config.yaml
n_kv_head: 2
init_std_qkv: 0.0559
init_std_up: 0.0559
init_std_down: 0.0
optimizer: "adamw"
Each number is 128 + 24 x the weight over its row's rms, rounded and kept within 0 to 255. Layers, rows and columns count from 0. Numbers have three digits each. The size before them is the row's rms in percent of the matrix's.

# up: layer 9 MLP up, 256x64, rms 0.237, rows 178-255, columns 0-63
# down: layer 9 MLP down (transposed), 256x64, rms 0.227, rows 178-255, columns 0-63
up178 109:123133134111164123125121106108159155154143114110104151135129139097127172132132137105107187138129162146126173156105137163114123102096072128145122117135140098113172134189116098137096164138144129
down178 105:140142120120110137112156094126096129094112187103138158125099159140112111141100116150107081145123089111179143127075129100110125152114164128113108138112129178144115115145153157117114078131136128
up179 098:142112069089155139110130131102142105120150089096121139147096183122106160082134129122110128162115148124136157123128144158148110118122125112117114117200155130119141100169149121138105089120120110
down179 097:151124119139114127166137096102120109139117160131102127117164144076101142104103151095137128162106090138170114130133137093085138118146086128108123099122104157115117143123119141098141179161179154
up180 103:139135088141126138118141132161122146109131155104174147126136117086138128077150099115126130117172137099094111128126122078121161167089120176141125120113122103158137137162088085165105134129139107
down180 100:133110082109157135146143180121087125138126113093141117155162143128101100127131134100133119109114085137120087080133135176156111126126129122146100126154109140167108162069146124137151113120120087
up181 102:142121152087117116125117119108111130162150137130094112125092126154112127142123113171053172172151130145156144148139107171145110111123116131121072137153112147092145137113086094143117121110133112
down181 111:129110123069180149147134131088146109115143094141116165126071098129117128120148099137137091156136148154095108126119104105157111146080152121135156138163114148082113117126142123110170118123129136
up182 098:157131146071105119128081109153125095142145124123109106098135125143148104124155146117140111159142121108155184151150136132129154124100073136088111102116109145117101129125085094133080143125098150
down182 097:128094159152110121115174090126102180105088155122104103129098141166107154117112127113122099141160103106115137137128111114158127120111171124117127089147147158139134124101150137126137117196153097
up183 103:121127169147143066133099106113144140141135122134144118151115121079129166085097153125107132137126156108112127115132118084112109133064151113125102124132124137116077097159133120164110173157143113
down183 105:113123137150136120133141163118108137103123129143158160119118088136098118134132204138120134095172089094131124106132136105087132101132185086152130158144124164115133115132153109110097163150111108
up184 100:123119149123079134130115120121106119110148168100119130119165094125140134162139118126126155149163121130099104138139136120107129127101119141107131129109208151135183064171140108132155139089120146
down184 102:186110170131109131155171128175095152087136128111142149096127124090102139156110105130134143154153127142096117124095125178152132122114149113088116090156118124132165091114098143102132133127133126
up185 095:154146123124057111117168145119113145123092129122133122114143132085122197128122109176104128147175145154150106142095118108123118128111090156130160157129119127121182116130144125134109121112137161
down185 100:150172080124142130138089096190108160124139147093138130142144144168088169166119132115127103106117125111132115113125105123117125153155161140124100134126102133123093140131167142108161127109075149
up186 094:117160185118125130144067142132137139135139148089088167145084161110120101109095139126129134137126141124136098131140146126130127116130143168070119119132151125135101142135122140170103095101089083
down186 095:135121140109166144136133150130164085087090107104116157138121114135111115129109124084117155135111181102111144143154153097145109147167113121134177128131094157093133136093104150123103110138078150
up187 107:098136160116120120125092139115163102122109156120136172128160166107150166155127165153105168131133135162139112156127136105082101155118145142105152123115097102136075143154145142140094091151150118
down187 104:122108142121148124156121145147144097114093125155105112114063133134091161102140131158094129070103143149126108120102102126159138102106193115121131133135124135147125148129109142183141125078118126
up188 114:137105106107101088113086092127131126153124099107169134129136142113155136128136115165141139125141196087165136088161092097122146136118103122141164116160171090114142131121121118170112136110126120
down188 112:162086136162139155111106118107147132129122153148135125116168133143101140097109131169080126124104064108158109124162092154138129143115127123160075099132106092159114141150089140127126154110133118
up189 092:115105149077113113105129095145104108145116106079090105130111137129116135136102116144071108095161128163132135154108156109162167140122124100109114138128122162149183115132145155136160130126093160
down189 092:143162104131127143165122152102164143103121148127111129147165149146136106162102146143128127138130133099129126124161139169128138126154118137140116128190138161125096128138121107151167068198127166
up190 135:094107147134134140073109159160099092115107159119111089143144117073127141098097118185137123118156102147152133143136129111129134066110122132114138122141167110152142138164119115119133158098120106
down190 102:140099117115145105093080137196127088134135126120145122080119117140144136119134088129140099105160100143145109105169131115142134104124144113131128061132132111149089123121123132128154125115080086
up191 086:144133132113125137125115112120077119144147135118139129132161127133095144143129108139114156134142161099166178190138145166139174085143127147124137130135106155106181145172094112130104129102088148
down191 084:090095124130161131168108157085151102124108146156175153118124113130120133149092160134130192127094117112141125098128151123143099076136119113138110089102157143136132136150142145149091157134158122
up192 109:152112167125108136119115127118131132177121174104119103113136127099120111145116127162150172158171091155105137166101143094129188129117105148111072123137141133115153083125142114132138104102118123
down192 114:133133145124116108143168114163118150088137179093145147070130142085135128155145108101134145116134115124153117116139131115100091131141138088201129116168114149141137115128113140108135126075130155
up193 101:132114147149136136095106143187087105143112130144090113126140153107113137142146131135133201110163148142152106120113124102064179140098105110157120151130117102141123119132163121097140125131117149
down193 101:148094151136127126135167119122145138125136135124141128151131158123134147151145143116103106107167104121150077149131181142095174162091114167114169112111116118138103136155115181106186140125142138
up194 100:119147165121136078137084117151125140155139154147114149138111156077123119119104119122128127102189167136098093122107146136118114128109075159134130134126127122165102140161137140155131159129166083
down194 095:185103111104120159115136140117111114075120148145148099121126092123180093119149111089106131141117094144141107126154152095096152188118155088131120154153122099130152105123141123151133148140115130
up195 091:124104162144132121115166083121140115103132120159105129125129141103094117136144166141088166129127129131183093117120151143100132139130116151135048150126137136132181106095144124148116153089121139
down195 090:111149116162107148144148163189125142116196145138092093106108136147148111153118136127135153152117157115126141139192159132139110125150098175132170157122152124103130125144113125138147120110156129
up196 102:084135163107131116139112177121171101121123086105107131120116186144126125128104111143122129151111111107153145155148132123101147119127093147133122176151160076153125135182078116127144116132117131
down196 100:109146150102120135108141128133156117157155134097113144123115148156159134123120094120117145101090188067105116083108159142150109105133152127139115153137105154167115097102171143122120129117164090
up197 105:141176103147119145144133131120167122136103136109069106158150102074105127102122112157125136115125134170108132177056146113110126125117128109134110120128125121142150140166114121160100115142106087
down197 099:118106122121130137106124140112121125117136143141142150112095138153127063098163114087136093091108100082169133114150120144177162142164115126136082102092087130122154137129151134158137120117153156
up198 102:102125155134113101091111117151122150121152108114063171147098165114114138118120158160095112130176107135135060098124114136145126131114115140094106127095167131109127104099136108165122143141143134
down198 102:125119082123111175115085146116115123124131119107137107148130140118130150141134126124129111108105105093128168114188081160122143124141120102103116144101138169155176195104110139147140111092142127
up199 096:150127098091138129128127144172170137145133119070125078161121110141107108122086152120119111115170106126139108137133102153150112114128120188094145119105105092126123144139131139145085171120122095
down199 094:180087131120170127149128139124173123096134130145180101163159141146107127092116119117082130128129158146142132089128121160159120119117103145132101129124110148138137091136137177120117148185135154
up200 096:126141147162120146119140148100156068126099112123139098107122089130128165093160132139143134106148122154138143127145144118130127143121113193130104146158163133151141084119147092139136153094171083
down200 094:144134141103138140144100195134131123132137134137097188142130122106115141173128118122153127108098135084103101116149119112169162097149101118100136124111132093113142125120126141126184178143124172
up201 090:105107162149125135103150170116109138145144154109108153144159193091144130129133153135123128129101119151141080144135096122132130119136091157145096126137089159095089090123150106134125128095179143
down201 094:172186134125145143171118076138140188125121122156148092145186163157107118072138119104120125106131138095122161147136133141087129113154129129131136137146125116135141127095111147106120121142113132
up202 096:122136120126142127106132166130097099144133104107155133175147132050168083103107130135134154109134139147133145106088132132070126106118132116134126130164129078112142117147109144140116153089090132
down202 099:168147157155116140088126117123130144126107144127180100171120127118137131118149113115158123118097139134098186109107102140124163153171129168166152116145127097111114113145076149120150152156152109
up203 107:125102097149119114122152131180088076132116109104135165148133106128153135124172140128111128198121140146114129149098101137115144186129117099120123140123112120141150103120139137165107160111135076
down203 104:089134157111090126150154132122071147151130074156103122146129121148133126103147130076129166117101127163132132134115107077095126145149120140128163141131170125145135153138095125119142167150169147
up204 093:140096137130102097093135135127140172154142131125126172123155112087086112091145144113073135188133176173159148149112112119137149135131105119141137135144137153090113100134102120127140159131111109
down204 098:151115130140144118142122135133102160107126161100146158130099063136112145145159100111134175149117166200125117117107156163095132109169113127137151128145126133142104164089167130140134141125134139
up205 104:110108117064115128113113114068084109170123138110142101163151140130115177109142144123108120154156116121125107125096147104171121117097091114130108153121157127140176134147154113139145121089129130
down205 100:139171133132095096139111109151136150120130162112137092129120089120094136130142147127123116146130134125085083135123121154149098120135100129159138139117088107120111157067139127085091172099116077
up206 095:137133123088099139122173121106123132079155123094124139110162139166134132111098141115115144116133134167131123146164108135088144134121089138077124125088161130137106134089082135135135145087167092
down206 099:119093152127100145102171149121142108113151111111129111123142109157134156070109132106154117096101122105134170088169130157117176141123158153097169090110138141140132149100128119139138105110137085
up207 098:166111109133111089117139105098163151119117080128167113139185100104123168106099156115114123118123162108153118133102132125119150111123099119116133113137096079139127118119121121130120088120164064
down207 097:129138106112126164165135144116121099131137142138112106126118138153141132180100077153093168149161144132117108109122137128155167160169099150173103132128127125108154085148161111100129127115165168
up208 087:150136103120129130122139118072118158145112149101121148122132110139117124104128178173146141107125165084133168138124137076153140142110132158124106188112110077140133142131117149108129109109083095
down208 093:119132135111111139157198148081124128136152111151104137151127152140129145134123134152173112157172130180151108119132146092129145126117150173129099079145108115127078154096142134141142111139113150
up209 097:127168092101078127123155121130147082162079128126093103124148119117132091092138139167115125124136126082174135155100131114120152125125134186144124116158139101150129131137172123108163139119122137
down209 097:151130178148158146180117132100139126131123095112130126148131148129113165134126128108149139123178099144098129101127091126186104108136118169100133085123146084117139131155081121134114126157091111
up210 111:101151118108146093124113153135115071164137138101125106111126119128117132120086112136129176167102146130119084122169104127133130098128127179108111128149107148107107108117119067180119127156113114
down210 108:086126170169141166110086130140100137111147107131145092085126126095107106140149132115134155104143144102110140137151143156128132113181106180119166104103094128115156147106162114103109137137150142
up211 096:123106099127106070085121126129130106099164114108073139189111098118104138151123182117113130122112106171127103123138105121112142141150111110097112130117144149102116130153124101114133111088106093
down211 096:119104147116145108103130115064131139117103181175136151115101151114130129130093136160161099129109117141152122117146153146129093162147127123126117086118167119097118126091166169135143118130078146
up212 115:129094129075124136124099125161128095137131138114128111141143115146087158104136143136099151194115107141129165120156141123137158114126109168080119141146137136152162156148077114165111133146113089
down212 110:145080135126147149103158100124123158114095161172122125145088119140116130112129146130123136143123104142154115136130085153126112121092165065143110146100161098094164122120115153140106159172157122
up213 105:143135107099083104111184125134114110158090109132139148085105132107124142152137153174094103151132170145137118115146093151139136158092166126127115107168111144124134083112123133147106134090156143
down213 104:139132156076174158144124169085118127068173103125132148158161121134120126132109132113114122092168129170134132087106126158135117102111131142149117131118103102136118143137128172111135112091125090
up214 089:089153096090132151114129178106141114152153147135134149167148132136169091115103126132132114132110145118166095099136115091112128086143136125092118124110161129165096122118117073167147142091133121
down214 096:165171091100110131134110117138135134082157144120153111129121119083155078143161131108120113122112147107143125114152182113116107076158151138076158151119126155160125152119116107100132110110121131
up215 101:116125132148126096120122090155156105140158155121107111160098139097095149110120150102093106146128161114160142145112132108076095144119102132146092133101099148113148103151147117127152110120129051
down215 101:142114164187125132126138071115109097121093101136113109130122088135117105138116165132103139142130146108153116142136159169089094159122088113173126140153088136143145149115126137093152148140094124
up216 093:104100090132118157108140136121141140118128083107107122125116140092087133150107171184101123115163124104124114128139110114133180083152100151145131104101149134144135120106122053126130106130127101
down216 100:108141160128109100118138181104135095113107112153153147107128156167083126145148124146191122128168150134125171109127121140097113131126141099151159104104152145112155098128149131127147122068146130
up217 111:157111133119108066097114146129111138118089103148134127130086170095121136102111143146092123150093132125142134135160103127144127125097126117069123189114126117116119113137087148149132184117142139
down217 127:100146150110113122126092125125118104088129086162127124082105134096130103132171133108117120142081092110179150093131124135114093110152123137126114085095080122170148111152156151142127134122147129
up218 130:108099118139118144087151121150105099186120123113117106152130148137096123103096126133079129149152134134129157168113134141127132123129099132109123180164130081164144086164108107105078105121119120
down218 093:112131127123102167073117125122073116155145092125110129130124157134102062138144121083137113129130158106113129132144125150128127136164126126152135149109085087151092135143139158122081106167153137
up219 086:156128126103126092126131141087174141114094123129156129093169119106163099128108126132089179186111103136174144131092124143122106121117145149121135111118155111169140126136166128116113137142172154
down219 090:118114125167146113107097151104136134139103149170176105093101151125120138122152107110107120182088153084140115130136114174120121110100131108117166148120150129125126173089169099095128111122144132
up220 111:131121097100142118116128097160170085123148161154144131144102153136092137077116130136129148130131162118131145122144146099136163090087103115097126108068132141166124150129126143163104147103173140
down220 108:179103124118144134117144115144149072140118152119098141109106166139081100110102099138161143122124136161102153167143081139106140105111145093110125094117131170136106141142163150103153159122141116
up221 092:147118114083104109101117156113132108113111125097119111129114160126157173117096118152121127135133080163175168162088139098094155113158107151162102166108138122140105141124098128107129101107109147
down221 095:120129170148143135151140129142140125129150122164108167174127148189132144106132121149124118125084104162126157121159159135151107098135120124117146143132148075111151123125063123129152081141160109
up222 106:141111120147122122123137119137138122137111140103118124165142146151115179147141156150091112114143140116187184131116065098118142102124153100110138107173130161124114099143090095111107140135158090
down222 106:110158113071179112139173134101096121164130108149141138131126132133173091106132138163159155125117102115112077105098124094116101149090086143109127119137142159107140127123139148135108103145149116
up223 103:122158177138148100113126165123142075128119176108111139095131181085095133114095097124111127131146151105120093134115112109084091126126112098131115151115145140128149135142138145146131108084085116
down223 102:164128145155116127175099193137118116135155089118180154134115143107101127128122129126106108142155141129117127120052135142131090123133144145160125135141152146125161131150117089102094105139103103
up224 101:058137194093111133122108133139145125096121116103128143151192108119091124140099165120114121151117151114119166115124071122141146100132120139109111120132136095117088121117137149125114131095128103
down224 098:153153148135174153091132127070157127134167080125170157148169115148137134119106094147156121102138123172117157112109107122099128142125149141090123149135122151152118116085134136098124153157128103
up225 094:131205085132133085143128120137150181115168100138114132142103119122158120132099152131100113113158124167105139116098124109135159137097140139093128121143132114151120099157118104184114125155116112
down225 091:126094121172126135076128132135141094106108145117152143140120151097101165127121138138174131177142124138134162117115120146149119117146116129128120133158119112113172146102053098097108150115173151
up226 110:139108091096135122148156159111137118153163134130151103157134113121135118128110182183131151128150171113100144100086092087129110140143124122121137143106159123156115145131132102144111160083173099
down226 120:114169076087106135161125139103097164089136118108127139101116105142096122149111099130116117153180162136120167113127137110091105142158094088131097156125110159136139145148124117132163104153111136
up227 094:143111123112129145113110103157121144164147112135057159138153146090141119102070102102112136131150118138126135147088116078107114118132110142106122106093122132110114135110074112160149159125089135
down227 090:133108086153119124118158119087132130118162106137111158113153110146146152109181126062130121163143165134110144115168129153119125144132110109129173121117150076152141141157122094150166140122151106
up228 081:111144134096083084118117166147096112157150171096157140181154131150126099119142147140137149136114098132111106130155126076131098147146129132120155150138165132144156156096127141125152126075106134
down228 086:135178119152100133119070076146076120084135117169100088119133105140120119119138133136130106108102134124102125139151124104094149116180143166141165102126108166121123098120134129130119094139131139
up229 105:163124093161129108117141146169119170114104173141121132153122101138106139094096151122115192148196171134115121091131098153118122114131140163113120137113116130162116137116118100133101116106117111
down229 107:150089128159098134146121123117089147159123140112129135142088103110110113130133166148144127159141126144138134103118163071180121108131176079095157158140135118111144137116125078122130140157118168
up230 103:073141138091135112102087151107129134083130136098145088143104122082096118146114105116082170159121119111136166168141139123135119139113150124074124108134094136112118127138097128133121120097096152
down230 104:118110119143105101160126155079089136173131076133131076135107111120115148129124117114085108096149136114092128092128156121100123171142096151100130097167109117112130115099168144130145143128123156
up231 092:117112112089117115100104126106101120161131120121126100165123163153174111157137152114138151115141116136155109111143082078162132106136109125123073109143148126100167089094142090145115164128105117
down231 087:146141109145090139153172150118119158097136133097134119095114112102109093114122131062131151083148164100129126157119189121116122122142119113111165136146150120131137129146092115117083105153159148
up232 095:114109137156136143101149142093138167133152142136118122163107145151110172143130155161128138162107196079156128107106084125089133117089133124138126121103108153135142113126128112161082144102148152
down232 099:104144147171111130118147089176121122123143142099163107122108137114145115113146094114082099118126143136081102199145117127151114110152145165124162139118140165146133167126122128112122095091143146
up233 100:134149138085110123052113143180116129153095128095119111120099166152185099129130106132130168124119115136168144084127109158105131139158125120096111145098123120140135105162149127137129115119113117
down233 102:093123094143145150136084187129147114146136127115121096161095136156148156108134096132101144151130143146156153145116092096088172148147170125141125166144132160109089132139165137152147113140134128
up234 084:091130156141109130123110169125151147138116151120115149177151111075139109110144122159104146137155148101115158113172131116138169138147083087113153164152135112110144101169159146123118104123137092
down234 085:131093164118175092165094152091143148151128135149124107126147123133160150137153097120110146125110152117127108112140178104119109119139058124097154127102123096127131103127105114142109122131190137
up235 110:106139142130131098096082123126135106128089091083115102103105169144106124117141178136104143098160124136118122109111130143073121171104152126091109130154156145126119143181078125132136120132116136
down235 105:103126121081129132151160093151134122142047117164102142088156155150085162141131117153113099111131132116156107149113126159108120149133129122165144108127146137115078120126157103102113122134157118
up236 102:071158143138112086123151115167149131122150136103140121086127133099095119103140139157139125128111132146129106120081137125126163134075126174093151116107177099133143125170138140166137128131146091
down236 100:109054157145144089142158113144118131157164129104144162111108139102113105163103122092122140117142135138118139111096163123135113150131149157124161102090139137087142085128107148110110092123144091
up237 104:113118137070087131147140161170150131149130126137081130115087154124161112107118155137079149154097154117139099100141104153107103109102107131134111169131141119110145096128133127116139178093130102
down237 108:138123162104102161108108123121135152178147099156130144074093127136153151110119113143127090105128140116080132108126111144076083147117103121137130091119104104100121098150122133080131106137092150
up238 096:098090128120125110150109144149113128169175102078108158139136176150125133118137093106100165144100144119130143173149141152124136145097102134095113161157153142133149081143101102122106156120149139
down238 095:153144108121134095144186116097134119156157106136150147139134149152182120151157081111150087139128115107106119117151148167126143143093145146143169083105126141170110153114146144136142150107150105
up239 091:099111095130095110110137094137152130112116129114113108118181095132145126127103200155130116144146126127121128107104105143141155144140123142137061166167125129170100144139131140128141153086162103
down239 092:130171126139120150131115099179126118132118112114126142158120150135144143130137123155202102154140154093117146084110101142149154147183155127140105164132097121154143129111165136109180132137125103
up240 103:133148142136145132087081160093139113142165103121128132152149152157154151167095164152123140114149164125113129122158119147140131129091085118114120159146129094134171164122124126109106193151114144
down240 105:149132140141131110147143128113134152111117110127154124109071148155113147167123077148136142103068113054131118131120085115112129144123111140104120107128145125180152136125118140140129088150083111
up241 092:089116139128093139146130156130156148134130105131150095150115139114099138138130175159146128123149176100104187145137097121121171140110131176139157132162183124167133147145100100119113120122129101
down241 089:154132147116151127152119143119165133144144131166126131140081121139121132144093101111163148141148130145120119104110153121138089068141117140103109068131140155070135164149089178155115126133104121
up242 091:166067080132121099098105127100133113125133141104102116176159117135140151104129102136126165126130143185132115158140103117072110105139135140147117188143113128126121141111096144108138126098130142
down242 089:120143146148159135111128133136145156123112133140142116080157141130148125145145108112140144124084183159135083151149114163113100116153107150191132099126105121096157124107119057104118112112132126
up243 093:124137170120132113113129108141131097123134100121153145161107138107118154099133142131135109115109134098140132119146150152140146098096121152120122099189128093149123136120109086125053087144192110
down243 095:101135115108149121094131141090122106169109100129140092123108156109111130110103105133108167131142153133171166105127116164122120165083152083109109154140134185108118128103134121092108117163153137
up244 105:105149159140111114132125129136177118132127175111113144107154107147126136146121173133133112161157106147161125099144117126109185135125142161109125126157106151109141100178117073189121118144155137
down244 103:095133122131162153124097143109126150149087099116129136145185093101144101140139119143134107130114104091140123101170138159110180117208135113134127144152149140145134090130155132126128148161137127
up245 100:109119117145099143127124088127108128158110135113092139110178164090135174080097137120128163129100154098137092139123150137120137095129063138090132120167134139140109088111130102124131100116107128
down245 104:139115125189150116131097093123177108156131114149153089148170151100138152120159113131164092159121144131095138132141107128153120117135158109105149112124109136071136151136136163087130147137135088
up246 113:094130094085118122092150134131121115160105139111092151160116170099100135108096143121148129153144180106160160112124088154131163135144156100133116149128157086134123153127128136166103153093131150
down246 099:114089104169089128110126079172108114167123125133179150112136121139144109129141085132088081132108137119142120096158112128098129120149097120132106180126149090125154151112121118152111160126148143
up247 093:150129121137103108121165143104125136142143164125155100143152125126180121118152113107135127109155098126140106173080122101147179095138144138096094141107113086168175105161084118122135142118129124
down247 088:099082132070124141106148134152095089121093133134125128127154105137171107154119124118145118071155129092151169160106140136133107124149169098142113117100136118094101121133148158154163134102120124
up248 090:131160090128116114109114162177145097104122122130125067093154140172128162130129103151108146117138115103121140093125075137110175140138119108146125155097134140145104142127137082110117169094131125
down248 096:118117180143122127167092100132181118126129096111128194125096109125175112165129108138118119158129096153113100147107137106187104124107136155133126160172120108118122127113131128123152156141121133
up249 104:104111174100107075083127087131128124139163107093138129152096161114128105113107140146118144124108122142120134126116110156095131145099135137092081109084177145132148149111120129165152155135145161
down249 109:099108118104126131082107151094121096103150120150157127110159137126104092160130142125133139156133107131099119111149100197102128082119139128110095148073128132174138132129129114127174126154123160
up250 108:154139097123117126117117118160138085131108173118146129149159145088169141129101115150148127105204153123135136133075091092137134137117103124151097122112146132102129138106149124133132160096172109
down250 105:136142140141112126134135100119121142113151114162093164096114098109076117122181110142125118112090157135138164139161098194134101139134141134167159108137110122104129128115101107109120127119099071
up251 107:165117127114129100090131155106128130160165147144158162149143131128136156159107122118122141142110107111165143123158149143114147118089068106096101108191124074142132144158108118114147148143116108
down251 102:139153146170107183081125150117109140137148142126130127132083169147131099105145149084134143148124129138145138104109157135115164163075148128124123155113092118089147095119124107110128075133110116
up252 096:110140128110154131117103114151106132112146111140128131207134108120166113150119118163131111145141106091121090082138071109078129158122126124122129146104102117153091133120126093147124178120149145
down252 093:136161129123110138181093175109132131132153139166107109108150147105129099134116137113130122139133114136110183177122138088161161158075125121157130135102123127119129111148141119081154077136142147
up253 096:113132167142101169082123117156113087122136123096124145135137117110105107139086111135081149185134124110160143120141126084128162166144096157152096154153126145093122110151131147156108161129133131
down253 099:134101119100101160143101128133114158068120137096108123139103123149138112059144123143106133169134129102187120124117128141093161099174146101136144125151157151119110135144135132080147131148131145
up254 088:171093137109123121104125121152139087143117120131148124150120174126135132186123145121143147129118116147159136179123161083099113095125089146058106126106104127118169126110111121097106137135123149
down254 083:166127161172159169144113117134138182127134112155118116125129148118105096061113141159127130167087133139115087127158127171115134163134146135145104116129135145126116122149117159119140087161146102
up255 100:096114139130136122065105078117134147117129127090141150138111113104096107120118132114136131157157115177137138096133109141080154136088107170119133115149141080164151142141084117109129134125161155
down255 095:133146090136150126142133111112121108128161138142133119152134104152120164160130153070127149145137112103105136126104162159175111103115168123134154180112077170126107114089112137141122128167158101